{
  "num_hidden_layers": 8,
  "hidden_size": 160,
  "hidden_act": "gelu",
  "rope_fraction": 1.0,
  "tie_word_embeddings": false,
  "init_std_down": 0.0,
  "optimizer": "adamw",
  "beta1": 0.9,
  "lr_head": 0.0153,
  "decay_shape": "linear",
  "final_lr_fraction": 0.0,
  "batch_tokens": [16384, 32768, 65536],
  "doc_mask": true,
  "train_tokens": 151800000
}
Each number is 50 + 15 x the weight over the matrix's rms, rounded and kept within 0 to 99. Layers, rows and columns count from 0.

# layer 5 attention key, 160x160, rms 0.0705, rows 43-86, columns 0-159
58 54 18 62 16 61 65 64 71 50 35 74 51 53 60 70 77 27 50 85 28 49 64 42 54 72 50 64 47 37 48 30 79 64 58 56 57 57 46 51 21 46 62 70 34 47 38 43 51 20 12 64 40 63 47 71 71 43 50 48 33 61 42 34 07 21 40 79 50 26 45 24 18 42 42 56 45 52 71 19 56 35 68 72 52 64 52 22 37 57 75 69 33 52 57 57 67 78 57 85 50 49 62 48 59 87 60 31 72 58 49 33 50 43 69 33 24 62 51 99 46 73 58 57 54 38 41 80 63 23 55 70 63 44 58 63 45 44 44 45 26 38 20 80 47 54 35 70 49 50 57 42 36 63 20 40 78 60 34 24
57 58 55 60 40 47 17 35 66 43 73 22 62 40 59 30 32 73 99 10 54 67 70 59 75 24 89 75 53 55 48 75 36 53 11 40 57 55 50 44 41 55 04 30 58 25 81 57 18 39 49 63 18 35 29 24 28 53 53 59 81 53 34 55 92 65 73 52 46 63 68 38 66 58 51 44 60 10 51 52 63 46 92 29 46 59 60 70 47 39 52 56 56 55 48 17 57 46 56 27 34 43 49 94 08 81 74 38 36 00 45 65 45 64 29 68 73 13 50 41 96 37 74 42 57 43 46 35 53 36 72 14 61 94 62 09 69 46 48 67 91 31 16 41 33 43 37 39 11 39 57 55 29 40 39 73 17 77 52 63
38 36 41 41 46 44 50 47 49 57 69 48 44 60 64 52 49 55 71 52 55 59 57 60 47 37 39 55 72 52 56 53 39 51 41 40 50 64 44 50 59 60 58 55 42 56 34 65 42 51 18 54 42 59 55 49 39 52 48 43 45 59 27 57 34 64 56 61 49 57 68 50 54 29 50 39 24 44 64 40 56 47 61 66 57 40 52 23 35 51 59 57 46 67 57 53 58 57 45 47 46 46 55 41 50 67 41 44 54 36 38 72 42 58 44 55 41 47 45 71 49 52 62 58 31 68 61 65 36 56 56 39 58 57 44 56 57 56 60 41 34 40 13 51 43 59 44 44 44 59 24 58 60 44 27 53 51 50 61 50
60 54 30 58 40 46 74 43 32 46 48 59 31 52 23 51 39 39 36 49 54 38 36 36 44 73 51 48 24 37 51 45 39 58 52 55 42 34 61 37 41 54 71 48 39 57 44 54 54 61 53 38 66 66 57 52 53 43 39 47 39 37 78 64 57 51 30 42 59 52 53 54 53 38 28 33 56 74 46 44 35 53 43 50 45 52 67 59 52 65 43 55 63 34 50 54 50 47 53 51 44 42 52 35 62 27 47 57 48 64 57 51 70 67 44 53 39 47 39 50 25 50 25 37 56 46 62 54 58 28 38 44 33 46 39 47 52 62 70 52 62 52 59 44 44 69 74 59 41 54 51 46 64 55 46 60 48 37 67 52
39 71 24 52 63 82 94 60 47 73 69 69 54 74 35 32 60 31 41 55 19 49 40 76 33 80 35 69 51 15 40 36 78 47 65 65 42 15 81 28 39 37 68 62 41 45 57 58 99 46 53 51 55 61 67 99 58 31 67 99 63 10 98 00 61 34 38 25 88 39 45 80 37 39 36 61 52 75 37 28 22 38 58 55 68 60 79 59 45 24 50 53 36 07 27 71 58 41 00 66 27 48 39 49 59 33 51 81 40 91 78 26 76 69 55 36 46 52 35 24 22 61 24 36 45 38 59 69 51 06 45 46 36 36 45 69 28 46 66 59 48 99 99 54 59 58 83 34 62 49 59 55 63 53 44 09 55 25 99 38
60 46 36 28 49 43 72 26 80 56 45 39 58 40 39 37 39 43 68 30 63 50 59 45 57 34 55 66 63 65 53 43 09 58 53 00 76 34 73 52 47 50 55 27 50 65 65 49 47 13 50 90 40 51 56 83 39 14 44 69 62 43 13 38 43 46 61 74 53 66 49 34 49 52 78 55 70 41 51 83 33 25 68 22 61 40 85 45 75 57 45 61 71 60 33 46 70 72 52 34 26 43 61 79 17 45 59 25 44 21 54 75 47 40 29 54 51 45 29 40 51 50 58 43 64 64 52 51 44 45 46 46 60 42 68 39 65 51 80 36 58 39 64 39 53 44 56 57 32 58 47 57 36 21 42 65 71 68 38 44
43 23 35 39 58 54 53 66 32 53 49 44 55 50 58 23 45 62 53 62 56 41 69 66 46 58 37 39 53 48 47 39 46 41 19 49 63 47 30 63 53 21 50 63 42 70 70 69 51 15 41 58 47 55 24 51 60 44 53 60 40 69 21 51 58 55 91 59 30 59 59 66 59 52 67 49 30 37 46 59 60 40 61 22 40 44 51 30 47 78 64 35 23 41 37 52 56 72 47 77 55 41 38 64 63 54 70 50 56 46 35 37 24 35 47 49 51 47 56 43 85 50 79 54 76 30 81 58 36 43 59 30 66 57 32 53 45 56 61 49 48 59 44 40 60 46 38 46 56 46 63 68 46 69 53 49 32 47 54 25
52 64 78 16 49 41 50 48 14 33 58 80 47 35 34 68 35 23 56 49 74 37 26 17 16 47 69 28 62 87 61 68 33 34 78 50 46 46 45 63 44 54 45 58 33 74 66 51 51 60 69 41 69 83 53 46 88 94 42 50 49 61 83 24 54 56 38 24 63 45 50 66 00 46 34 55 65 38 54 54 65 59 51 48 67 56 87 66 22 37 38 33 43 68 31 54 57 50 60 57 39 41 45 51 52 56 37 64 54 56 48 54 69 75 45 43 56 45 63 30 36 42 40 35 51 49 97 47 23 58 35 20 68 46 45 72 58 34 29 48 59 06 44 52 29 79 68 64 35 43 54 60 56 99 30 68 46 29 36 54
80 39 34 50 60 60 49 13 58 42 52 50 60 68 59 49 43 27 64 49 71 55 43 51 32 45 49 40 35 65 41 62 65 44 68 39 28 26 29 35 64 42 46 57 45 79 56 54 60 97 61 23 64 45 41 54 58 52 60 77 65 51 84 56 76 68 48 46 45 37 31 65 44 52 08 61 74 60 47 46 54 36 59 61 29 64 58 48 43 31 43 40 54 64 51 25 42 39 45 40 43 45 51 63 26 66 65 41 59 37 55 34 67 44 59 62 53 52 54 35 33 48 55 68 47 35 53 57 60 37 27 54 55 66 48 50 62 50 60 47 69 66 57 44 66 46 81 53 47 52 52 26 39 38 49 55 14 56 08 48
52 68 58 46 76 50 71 67 77 18 17 42 62 57 68 61 62 60 41 77 50 36 48 53 25 55 44 43 51 37 59 41 49 51 50 42 47 57 39 37 77 43 43 78 52 27 58 53 22 41 39 20 44 47 51 40 89 47 29 37 71 59 69 56 27 49 62 47 48 21 72 46 36 78 38 63 74 19 57 17 28 79 67 38 52 43 76 35 42 51 62 00 42 56 37 63 53 54 47 48 70 60 58 41 51 31 68 47 41 63 41 38 41 43 66 38 43 45 91 70 75 33 48 48 80 40 52 54 35 68 38 49 26 47 73 54 99 47 38 18 35 72 33 48 42 62 44 52 55 54 42 66 51 82 61 60 41 49 36 35
34 59 54 65 54 47 25 44 43 54 59 54 21 68 71 40 27 51 50 81 46 16 47 62 35 65 27 51 45 44 49 59 73 36 72 48 47 60 61 42 36 43 59 59 25 71 34 59 35 86 65 21 68 48 65 39 71 32 47 77 23 38 67 39 74 85 62 32 79 47 20 64 51 33 07 67 47 44 60 62 28 66 61 53 41 58 36 32 23 41 39 51 51 36 45 41 67 57 34 51 58 29 58 57 54 60 42 33 53 49 60 38 37 55 79 57 47 29 63 38 38 62 53 37 60 08 86 40 50 51 40 52 43 62 50 74 43 63 53 50 46 51 50 57 36 44 32 51 91 52 71 38 72 53 65 38 44 44 30 42
27 59 43 00 62 38 69 94 48 38 23 73 36 61 56 78 46 39 49 62 51 45 65 56 19 45 60 62 54 30 45 37 48 44 72 47 30 49 58 56 33 57 67 60 62 68 35 62 67 99 50 61 69 54 22 49 69 57 32 41 22 50 61 51 44 42 24 51 37 47 17 56 08 49 65 63 64 29 42 12 38 56 58 59 62 26 42 41 62 54 46 31 81 79 39 44 47 55 39 58 59 58 39 52 62 42 30 30 59 46 62 43 72 31 51 67 58 45 57 50 55 24 40 70 47 30 65 47 36 48 64 61 66 62 64 65 26 53 75 08 32 55 39 53 19 41 46 37 74 45 88 31 64 66 61 50 40 33 72 49
24 41 60 20 40 31 61 30 52 45 55 41 40 66 38 36 56 30 54 31 38 61 57 59 33 37 61 64 67 72 46 62 57 42 31 75 63 27 66 50 15 46 53 33 93 48 40 57 57 50 51 65 61 54 80 48 47 56 69 54 47 33 96 45 38 64 55 27 56 49 10 52 51 79 42 63 71 32 38 66 44 45 26 36 29 47 40 73 25 26 61 57 43 47 57 60 46 37 72 66 21 59 53 67 40 29 45 42 84 45 64 48 55 53 55 46 70 57 29 51 37 59 47 16 25 89 48 34 25 52 51 37 63 54 32 45 37 65 75 59 53 44 58 53 37 50 62 63 43 59 48 63 25 93 07 66 62 39 55 47
47 54 57 42 58 43 45 55 74 37 42 61 48 62 50 33 60 55 19 58 49 38 75 53 58 53 67 65 60 49 54 32 76 52 41 31 38 61 42 50 63 73 46 54 35 52 57 73 41 88 62 60 38 42 19 50 67 26 75 47 41 46 82 70 51 67 77 65 35 31 10 37 39 34 67 70 56 48 37 42 76 36 53 51 62 42 45 48 31 35 43 71 53 61 63 70 66 38 62 70 52 36 46 54 67 76 33 56 58 52 65 69 42 45 55 75 54 48 03 49 66 31 37 14 50 43 60 64 50 39 42 56 47 39 61 57 51 47 75 34 79 10 00 42 36 24 43 65 28 71 31 51 55 52 37 37 43 35 43 38
67 56 28 41 55 40 67 54 61 18 47 57 49 68 51 56 68 47 46 48 48 62 29 61 46 12 55 53 63 30 50 52 82 30 56 99 60 52 41 35 13 26 51 66 99 80 51 44 35 99 71 42 57 51 52 46 53 77 57 54 29 35 28 23 58 39 57 60 71 39 58 52 68 66 29 74 00 51 45 49 50 72 65 53 35 41 30 64 70 35 86 66 71 53 93 48 68 17 77 61 46 51 55 51 00 11 73 50 53 48 54 36 48 59 54 53 69 60 37 45 35 21 56 37 45 58 51 56 00 58 68 54 75 59 58 56 54 58 44 52 58 39 50 73 47 42 56 47 48 73 56 78 65 37 43 29 41 30 51 52
54 66 34 72 54 50 08 43 38 38 31 74 47 60 65 37 51 47 46 51 60 44 60 57 56 79 33 49 24 69 32 21 38 57 54 78 58 33 52 76 63 32 55 25 56 67 35 56 47 77 47 58 32 49 70 51 10 44 57 37 48 94 40 70 46 70 36 66 49 72 58 58 13 53 45 34 67 34 28 67 58 48 58 46 49 48 67 57 56 51 19 70 54 59 91 53 48 47 22 71 54 54 52 53 88 71 40 61 47 46 25 35 52 22 36 61 59 45 44 53 38 62 50 49 18 60 86 45 27 72 38 27 69 40 28 44 72 66 48 56 63 63 51 46 50 47 65 27 43 74 58 67 57 52 62 22 32 57 60 51
32 56 48 33 69 64 60 21 99 50 41 64 12 49 29 39 31 77 56 95 41 60 20 78 62 58 66 58 58 59 52 55 19 43 62 18 73 50 20 39 64 37 42 38 52 50 80 50 53 55 54 51 60 43 30 16 16 46 35 68 87 20 40 79 40 35 83 39 43 57 03 31 27 23 51 29 55 43 67 55 64 73 48 83 68 38 69 52 44 17 35 75 65 62 76 38 37 57 55 40 49 59 43 39 50 40 55 45 77 38 70 55 43 49 70 47 48 67 54 42 65 36 57 78 25 73 43 47 63 63 73 48 64 53 62 40 99 53 61 23 50 39 45 55 28 57 25 46 57 60 45 41 56 28 56 24 94 40 27 59
58 45 52 31 44 43 94 53 33 34 40 19 40 54 52 33 62 49 48 68 25 48 17 66 40 64 75 45 55 76 36 66 45 54 31 35 58 76 66 84 20 40 57 41 68 58 22 73 63 92 51 43 56 32 40 39 34 50 71 54 34 41 59 55 42 24 74 38 45 40 75 71 56 60 36 57 43 54 37 63 40 45 35 53 63 30 68 64 23 37 46 00 64 56 44 55 25 44 46 68 24 55 99 35 55 83 59 52 41 79 19 51 30 64 43 44 57 34 64 54 49 35 62 49 42 38 69 57 20 49 49 68 75 38 25 54 40 51 47 15 41 76 32 42 56 43 37 46 56 65 65 82 66 42 55 55 48 13 48 44
49 58 43 57 35 58 42 44 49 50 63 48 67 41 42 45 34 56 41 18 54 45 46 61 33 70 46 34 68 60 41 57 44 33 58 40 56 00 87 48 73 21 62 75 42 63 40 39 17 11 39 70 63 50 46 47 23 54 59 21 62 68 24 51 99 54 28 50 58 54 40 71 55 56 67 64 71 33 56 54 54 22 34 46 63 28 57 45 35 46 58 69 68 38 77 51 74 51 45 41 48 41 60 57 44 45 79 48 65 35 44 53 26 42 52 53 30 59 60 36 52 69 66 32 64 64 84 35 51 70 37 71 26 45 57 62 71 52 73 55 45 60 85 29 38 50 34 35 47 51 38 61 64 44 62 53 70 74 40 79
68 59 47 66 46 65 48 69 14 48 42 68 31 67 54 30 73 59 55 53 48 58 99 29 44 70 29 40 41 99 32 43 44 37 52 55 85 53 30 53 85 50 58 62 34 67 65 14 29 64 88 64 39 57 59 59 29 51 33 51 62 72 15 51 53 87 15 39 57 30 49 40 62 71 53 53 51 52 55 27 74 18 28 50 58 32 34 49 55 49 33 33 68 47 37 30 31 53 31 53 37 45 75 58 45 76 39 22 54 47 54 43 16 51 77 48 58 74 68 55 37 44 59 67 59 26 53 50 20 36 74 31 58 47 33 71 43 32 39 39 53 30 18 46 63 41 22 34 47 70 63 51 64 37 57 34 51 54 37 36
36 35 57 42 57 47 73 45 48 11 36 39 68 48 69 54 62 31 42 50 55 62 21 36 41 61 49 31 89 39 32 49 49 63 14 70 35 59 60 52 78 30 48 44 30 43 70 48 39 33 52 26 51 65 51 75 58 28 74 64 66 53 46 52 31 69 82 29 29 56 84 41 58 56 95 62 48 54 44 39 49 27 36 66 57 47 48 35 60 66 68 62 23 26 57 51 52 53 49 64 80 49 46 49 60 42 68 77 23 55 38 61 47 55 63 74 21 50 37 47 71 30 41 49 62 55 41 50 77 50 56 51 53 57 80 33 56 53 55 51 38 48 46 52 71 72 29 61 52 37 36 35 63 46 42 38 61 57 72 30
66 63 60 49 39 33 62 38 85 60 31 33 47 53 59 49 65 31 50 79 53 45 61 45 31 70 47 50 46 69 58 53 64 56 49 75 56 39 70 44 40 51 61 65 31 47 21 35 45 77 71 21 41 60 62 65 45 32 68 67 60 35 52 54 37 33 43 51 42 67 55 55 51 40 20 55 50 46 44 51 39 40 62 48 56 49 67 40 56 52 71 45 38 41 46 66 38 47 52 67 49 48 28 24 33 50 63 54 60 79 60 45 49 47 46 45 16 66 44 40 42 72 57 39 27 54 48 60 46 43 55 54 36 46 45 56 27 57 52 27 42 59 45 49 57 55 42 32 39 45 60 43 39 54 42 50 54 63 73 58
10 56 45 60 62 46 71 52 64 54 46 53 44 52 29 64 38 33 36 53 43 46 43 32 37 49 37 44 48 46 52 56 35 58 53 59 53 40 63 54 52 43 50 58 46 55 53 35 47 29 60 78 41 70 67 48 71 53 31 48 47 54 57 20 52 50 48 46 32 26 51 65 69 49 54 73 20 61 50 36 61 68 59 56 47 63 41 29 49 59 48 67 35 48 29 60 66 48 54 55 64 55 52 25 43 60 60 70 66 54 50 46 61 62 48 53 41 72 18 44 57 41 22 49 59 57 53 56 76 42 57 36 68 28 48 42 30 48 44 46 43 38 47 36 64 49 34 59 73 43 41 70 53 71 42 47 53 49 52 70
62 50 74 52 43 44 47 54 66 53 41 61 60 45 63 50 49 34 44 64 30 47 48 33 39 66 30 55 54 39 41 41 76 52 48 59 42 40 66 51 52 38 58 67 46 39 51 45 58 77 78 38 64 52 50 43 60 30 69 62 59 58 35 32 62 35 42 64 54 47 58 66 60 42 65 59 45 58 40 29 35 27 42 62 80 61 28 53 57 53 59 48 29 44 40 58 49 42 43 55 38 52 34 20 37 50 56 37 53 69 58 38 47 45 45 43 35 62 59 44 37 67 37 33 50 41 63 54 47 34 54 41 47 21 53 60 33 42 54 37 51 48 60 49 43 36 70 35 56 46 58 42 34 70 57 49 78 62 72 51
26 68 55 33 75 67 58 85 34 42 63 53 14 41 51 52 42 66 53 64 43 46 73 40 70 49 30 42 41 79 41 43 55 40 70 46 44 66 38 25 54 49 32 43 64 45 87 52 49 46 35 68 55 50 55 49 55 49 46 46 56 65 56 63 44 48 53 45 52 46 61 37 45 67 50 50 44 48 52 28 50 43 62 51 58 43 18 38 49 49 37 61 37 59 58 38 62 44 59 66 38 60 45 37 52 74 56 36 19 48 53 56 48 46 47 51 52 55 40 61 57 57 44 52 59 22 38 60 60 65 48 51 51 50 62 28 50 38 69 51 45 42 53 33 47 50 35 73 62 45 35 69 47 64 54 66 46 67 63 25
64 61 40 53 49 38 48 30 40 56 36 47 53 62 33 40 54 40 64 59 50 45 35 72 30 59 58 50 55 49 48 63 50 66 37 14 70 51 44 52 47 52 66 50 56 57 26 74 29 48 51 56 28 48 58 54 40 49 36 56 47 34 56 67 46 67 31 64 36 25 51 38 54 33 47 43 63 49 61 66 45 58 44 46 41 62 70 47 62 51 57 29 60 46 45 37 35 64 27 56 59 55 62 39 56 69 43 54 64 34 49 61 46 55 55 54 45 47 58 57 44 53 49 37 52 84 53 42 49 63 40 56 61 65 67 65 63 75 48 65 42 69 46 46 45 47 46 42 37 54 50 51 57 44 45 46 48 57 39 50
42 53 75 47 41 40 51 46 73 36 46 49 70 32 68 51 53 48 53 38 40 59 30 60 50 72 51 47 53 43 55 37 58 64 62 47 55 48 58 59 38 38 50 67 33 39 39 59 47 61 72 09 59 51 41 51 57 45 77 61 64 53 50 38 56 39 52 55 42 46 37 65 53 36 59 44 54 56 46 54 41 45 37 43 53 48 45 80 64 69 57 17 49 53 45 53 37 53 71 42 34 39 38 35 48 41 56 31 51 71 59 40 43 48 59 44 22 35 48 52 38 49 67 35 47 57 53 42 46 45 51 37 64 37 62 62 22 31 37 40 60 47 62 47 42 37 78 26 34 41 56 37 42 53 34 27 89 53 61 41
53 51 57 58 54 47 54 59 37 39 46 51 61 48 29 44 56 46 43 45 50 53 52 77 60 50 61 48 64 64 42 51 34 70 49 53 81 59 38 38 37 61 46 42 52 59 46 61 49 45 47 66 40 52 42 62 30 48 24 61 32 75 56 51 63 58 42 40 36 42 68 38 64 47 29 53 40 51 54 60 72 54 53 41 57 38 65 33 50 54 40 51 51 67 56 36 66 56 66 40 55 53 71 63 58 80 49 35 38 36 37 64 52 31 46 61 73 42 37 67 62 28 66 41 49 61 49 61 51 62 67 52 53 45 67 51 53 37 48 68 43 35 36 51 51 48 59 55 58 55 37 45 50 50 32 65 33 52 25 51
59 32 59 49 38 42 34 34 64 48 30 50 51 61 39 54 42 55 53 50 37 48 40 67 23 57 41 58 46 40 54 48 51 61 51 21 43 53 47 63 49 44 67 56 40 40 14 57 41 38 75 70 38 58 51 61 58 46 69 45 57 42 50 41 37 45 59 58 41 43 38 49 49 32 76 58 70 60 44 65 45 69 38 44 47 61 67 59 62 59 76 19 72 27 46 56 44 65 31 48 48 29 61 63 64 07 48 80 51 67 50 47 47 64 71 32 28 65 53 60 51 36 46 58 65 60 45 29 55 58 51 56 50 48 60 62 43 61 28 31 59 56 50 55 53 42 41 39 46 57 56 60 31 19 67 29 54 57 50 54
60 40 61 40 47 60 79 76 36 53 40 39 30 42 57 53 33 63 43 59 50 37 25 58 22 37 47 52 49 53 36 63 75 52 66 33 27 61 49 27 53 44 46 58 51 42 53 65 47 43 42 30 65 70 34 41 41 42 59 36 48 37 66 77 72 46 52 46 64 54 49 39 47 62 41 53 41 49 53 42 46 47 52 62 39 53 38 75 50 26 41 56 45 51 72 41 34 38 56 33 45 50 75 76 68 55 56 47 55 65 46 44 56 33 38 33 52 65 62 23 54 58 28 16 44 51 30 61 48 54 49 23 23 66 33 62 46 52 60 26 80 43 56 12 73 45 49 62 43 31 64 27 80 26 59 48 46 41 42 51
37 62 57 39 34 55 58 55 57 34 57 51 52 41 25 45 58 53 43 53 42 59 51 49 52 56 40 66 44 42 42 45 67 39 54 70 39 40 51 40 56 50 71 48 45 45 38 35 67 45 35 51 48 32 51 49 38 41 60 45 41 35 65 44 39 38 50 48 49 64 50 56 79 53 54 55 64 82 41 51 46 72 66 42 54 52 56 74 45 34 26 38 27 45 41 60 44 52 37 30 48 50 60 60 65 32 15 70 62 74 63 63 56 50 82 39 50 77 50 26 31 34 29 51 33 41 47 43 54 63 52 51 55 52 43 47 51 40 50 63 39 56 77 58 44 54 49 49 53 44 45 33 32 33 61 43 37 64 43 63
45 26 68 42 59 40 26 30 61 58 66 45 47 41 56 45 54 59 57 46 48 58 59 77 60 38 42 29 56 70 45 64 27 85 49 34 73 50 27 53 39 64 51 23 24 18 45 65 13 34 47 67 35 44 45 47 18 70 21 62 58 87 34 48 60 76 38 73 50 61 71 42 84 40 49 37 44 29 44 33 44 38 44 30 25 38 42 51 45 81 59 58 29 81 64 41 85 48 64 15 49 43 66 47 39 92 85 24 49 55 62 38 29 52 36 63 40 47 46 56 61 31 68 62 64 53 58 57 34 60 72 52 56 48 58 32 69 48 50 48 57 30 25 38 42 67 34 42 46 52 41 41 36 68 06 84 57 66 49 60
48 27 49 37 70 58 62 39 39 59 27 58 37 59 45 48 46 33 69 45 59 47 71 42 27 60 52 54 65 57 51 56 54 67 29 49 44 51 24 40 46 55 70 48 50 57 37 56 41 56 42 52 29 68 43 65 46 56 52 58 35 51 42 54 48 61 49 46 34 45 52 54 35 33 43 40 15 64 57 39 50 44 40 48 43 47 57 39 48 58 65 71 41 56 62 48 53 58 58 62 46 53 39 29 39 69 53 36 65 46 31 43 48 56 43 44 58 52 65 69 43 55 49 49 50 54 52 60 46 63 50 54 30 46 36 44 54 38 27 54 48 57 27 53 62 31 44 47 67 50 46 73 40 65 44 61 31 54 60 59
35 35 56 38 52 52 39 38 67 33 32 50 51 67 66 38 56 49 62 58 56 36 67 37 40 48 41 52 68 53 54 67 70 66 24 52 29 44 38 49 54 48 65 46 19 48 46 60 36 50 51 37 49 67 58 45 18 44 58 75 45 87 03 37 68 62 40 63 53 69 54 56 53 53 47 52 13 63 47 32 17 41 49 47 37 51 65 42 52 84 68 63 36 79 60 41 76 60 53 26 35 57 42 34 31 79 59 22 73 51 32 49 45 60 32 49 38 48 67 66 32 48 43 49 52 60 62 63 24 40 63 32 49 34 61 31 61 33 53 39 47 34 34 48 41 33 50 35 62 54 52 82 62 76 51 63 37 56 65 44
49 31 69 40 34 41 91 69 63 63 34 53 36 48 54 52 45 18 50 73 47 58 58 43 23 58 56 41 67 40 40 28 59 81 70 53 25 26 50 44 43 22 39 63 29 57 42 42 39 57 32 47 68 67 48 35 41 67 61 34 62 66 68 38 63 50 45 43 56 46 47 60 28 38 15 50 25 43 57 22 18 38 41 39 30 57 13 62 52 66 51 86 35 68 52 56 36 44 57 66 54 60 67 44 31 64 70 28 52 87 37 44 55 60 35 46 37 74 38 49 37 60 46 40 43 65 58 44 34 42 49 33 59 28 44 80 15 56 60 53 55 37 51 28 53 53 55 48 40 36 49 35 91 66 57 65 63 42 81 56
50 46 70 60 38 41 71 17 69 49 49 42 60 32 67 51 48 66 77 60 49 70 64 37 41 98 53 28 46 54 60 64 39 68 59 42 73 39 60 51 38 45 43 41 61 39 70 51 28 45 42 25 59 17 44 43 58 46 68 47 44 38 55 49 55 71 39 44 30 48 55 39 37 60 49 32 31 29 38 67 43 45 62 34 12 75 03 33 44 61 43 62 28 48 53 40 52 34 75 60 68 40 56 49 51 40 65 36 39 55 48 51 71 50 42 38 47 55 61 45 56 50 30 51 73 27 83 46 23 37 35 51 68 54 67 37 46 43 58 68 48 50 55 37 13 56 24 69 38 31 46 57 51 68 19 69 55 45 49 69
36 84 54 80 64 63 65 38 17 60 34 58 79 41 22 45 34 51 53 30 51 59 45 77 68 94 57 27 44 62 47 44 47 63 72 41 56 55 58 51 64 42 37 17 69 61 70 46 50 53 52 49 47 21 51 68 41 39 46 63 50 48 74 61 25 32 54 41 56 58 40 31 16 39 38 44 73 35 55 61 77 63 88 31 33 59 38 56 41 39 22 53 43 47 60 50 32 21 57 34 56 57 59 67 41 47 55 60 47 33 43 53 88 56 61 43 58 32 53 24 60 21 62 55 47 08 52 55 44 44 36 55 48 58 35 29 50 47 61 74 45 68 58 39 67 61 43 67 45 43 42 64 53 44 57 38 45 36 28 60
63 63 44 59 37 36 63 62 53 29 46 35 48 42 60 42 44 38 44 48 71 66 63 27 47 31 44 62 43 58 59 57 51 25 44 73 48 58 56 36 51 51 44 57 71 37 61 32 42 52 48 33 54 64 69 44 52 36 63 25 31 51 82 51 49 76 51 58 63 48 26 56 32 36 31 79 28 61 51 35 65 48 37 48 51 50 42 50 59 50 48 88 37 56 58 54 31 54 42 60 48 47 53 70 36 39 54 58 44 52 55 45 60 52 65 39 50 45 55 23 47 64 41 48 46 41 67 34 67 47 42 52 44 49 48 47 47 68 59 44 72 53 60 52 36 53 89 46 46 56 67 39 55 30 67 64 42 49 67 57
39 49 47 31 52 49 61 57 68 44 47 42 46 65 61 37 39 53 34 45 55 60 28 45 34 60 48 44 35 53 46 52 68 62 67 60 37 62 43 48 33 59 52 48 70 55 55 43 42 55 75 26 59 52 39 60 69 62 56 29 44 61 77 42 35 55 43 42 60 60 56 51 40 45 20 53 38 51 58 56 49 68 65 49 49 49 55 48 46 20 34 64 47 39 46 53 11 55 52 57 60 39 54 44 62 31 56 53 35 44 61 33 47 71 48 45 32 44 36 63 51 60 40 37 31 59 73 55 61 51 36 50 66 50 41 86 36 51 63 75 54 63 78 57 22 50 64 41 47 66 50 43 73 65 78 48 63 42 62 40
72 31 53 60 39 41 47 45 55 71 65 52 52 27 64 46 46 73 56 46 44 55 31 59 48 42 37 45 51 68 37 58 47 48 47 54 34 70 56 49 62 67 64 46 45 66 50 57 39 64 69 32 50 53 46 55 51 74 60 38 34 53 42 47 57 54 47 39 52 56 56 67 51 39 60 52 54 26 53 50 32 43 52 58 52 59 71 49 61 39 60 56 60 59 38 52 11 60 47 44 47 68 50 49 69 55 26 26 62 56 57 56 65 38 42 32 51 47 18 48 41 64 63 35 77 62 65 49 35 53 57 42 82 52 37 42 67 37 52 33 64 53 38 46 48 52 50 33 43 58 33 43 49 58 35 60 54 38 54 30
67 50 78 62 32 54 64 24 43 32 66 29 48 53 44 43 52 42 63 52 35 62 44 53 54 54 33 58 31 46 49 74 37 43 43 67 42 64 45 48 69 47 48 41 80 59 66 33 69 53 07 52 39 39 57 53 33 32 53 44 40 41 62 39 30 73 57 44 42 44 65 49 58 65 49 66 54 61 58 56 58 47 67 50 38 43 47 71 57 50 51 61 37 32 38 54 20 32 56 41 31 46 36 56 49 53 34 48 29 42 56 74 41 46 53 44 46 48 53 56 45 56 51 46 82 47 18 44 67 60 40 51 39 29 57 40 24 52 55 54 50 69 49 38 51 43 46 60 57 40 41 49 18 31 40 60 57 54 63 46
36 51 51 49 32 63 66 59 50 74 55 49 47 44 59 53 62 15 52 37 43 63 50 47 63 30 46 54 50 68 56 39 58 61 46 57 53 66 77 47 58 46 38 62 31 44 47 46 59 56 61 42 58 59 47 67 43 48 69 37 49 64 60 59 55 56 44 56 52 37 45 62 59 41 68 67 52 37 55 36 39 39 51 58 38 59 44 45 50 45 33 69 51 50 46 56 57 59 51 28 13 33 41 41 34 72 51 65 70 53 48 61 37 45 42 44 54 32 16 44 48 71 29 70 52 64 35 61 47 41 42 28 43 35 41 56 92 50 60 33 66 36 39 52 63 52 54 47 36 40 55 69 54 31 48 34 57 54 42 47
34 40 54 42 41 60 53 40 36 55 57 52 47 47 32 54 19 66 40 60 69 50 32 45 51 67 39 44 45 28 53 38 25 49 52 48 62 41 58 50 48 25 52 70 71 50 58 52 53 40 44 50 59 59 57 49 61 40 64 30 40 53 68 53 30 79 61 55 19 78 60 60 50 58 68 44 70 54 53 67 80 46 60 49 50 54 46 49 40 50 42 49 65 44 48 60 58 50 48 61 69 45 48 72 59 32 50 43 50 50 53 34 49 61 48 43 17 54 66 50 48 31 53 53 35 52 51 53 51 59 60 67 36 56 33 50 63 65 71 45 53 76 46 57 47 72 36 54 53 56 43 48 55 65 55 49 45 67 55 44
31 54 56 28 50 64 51 57 59 46 48 54 25 71 14 40 36 44 53 40 58 49 48 55 38 79 52 50 57 25 52 19 56 41 20 47 22 44 34 53 46 41 47 51 58 32 42 48 55 58 48 49 43 57 59 50 55 45 55 58 47 72 53 53 41 58 63 61 55 52 49 61 38 73 49 52 46 43 48 60 36 59 62 38 51 52 55 26 46 38 51 46 55 76 46 65 49 41 54 55 61 58 46 41 74 52 72 62 67 44 59 44 52 49 54 54 39 42 63 62 66 52 48 56 31 40 61 55 57 38 59 68 52 66 32 61 56 36 57 68 72 55 65 60 52 48 42 52 50 50 42 63 57 52 56 45 67 44 40 46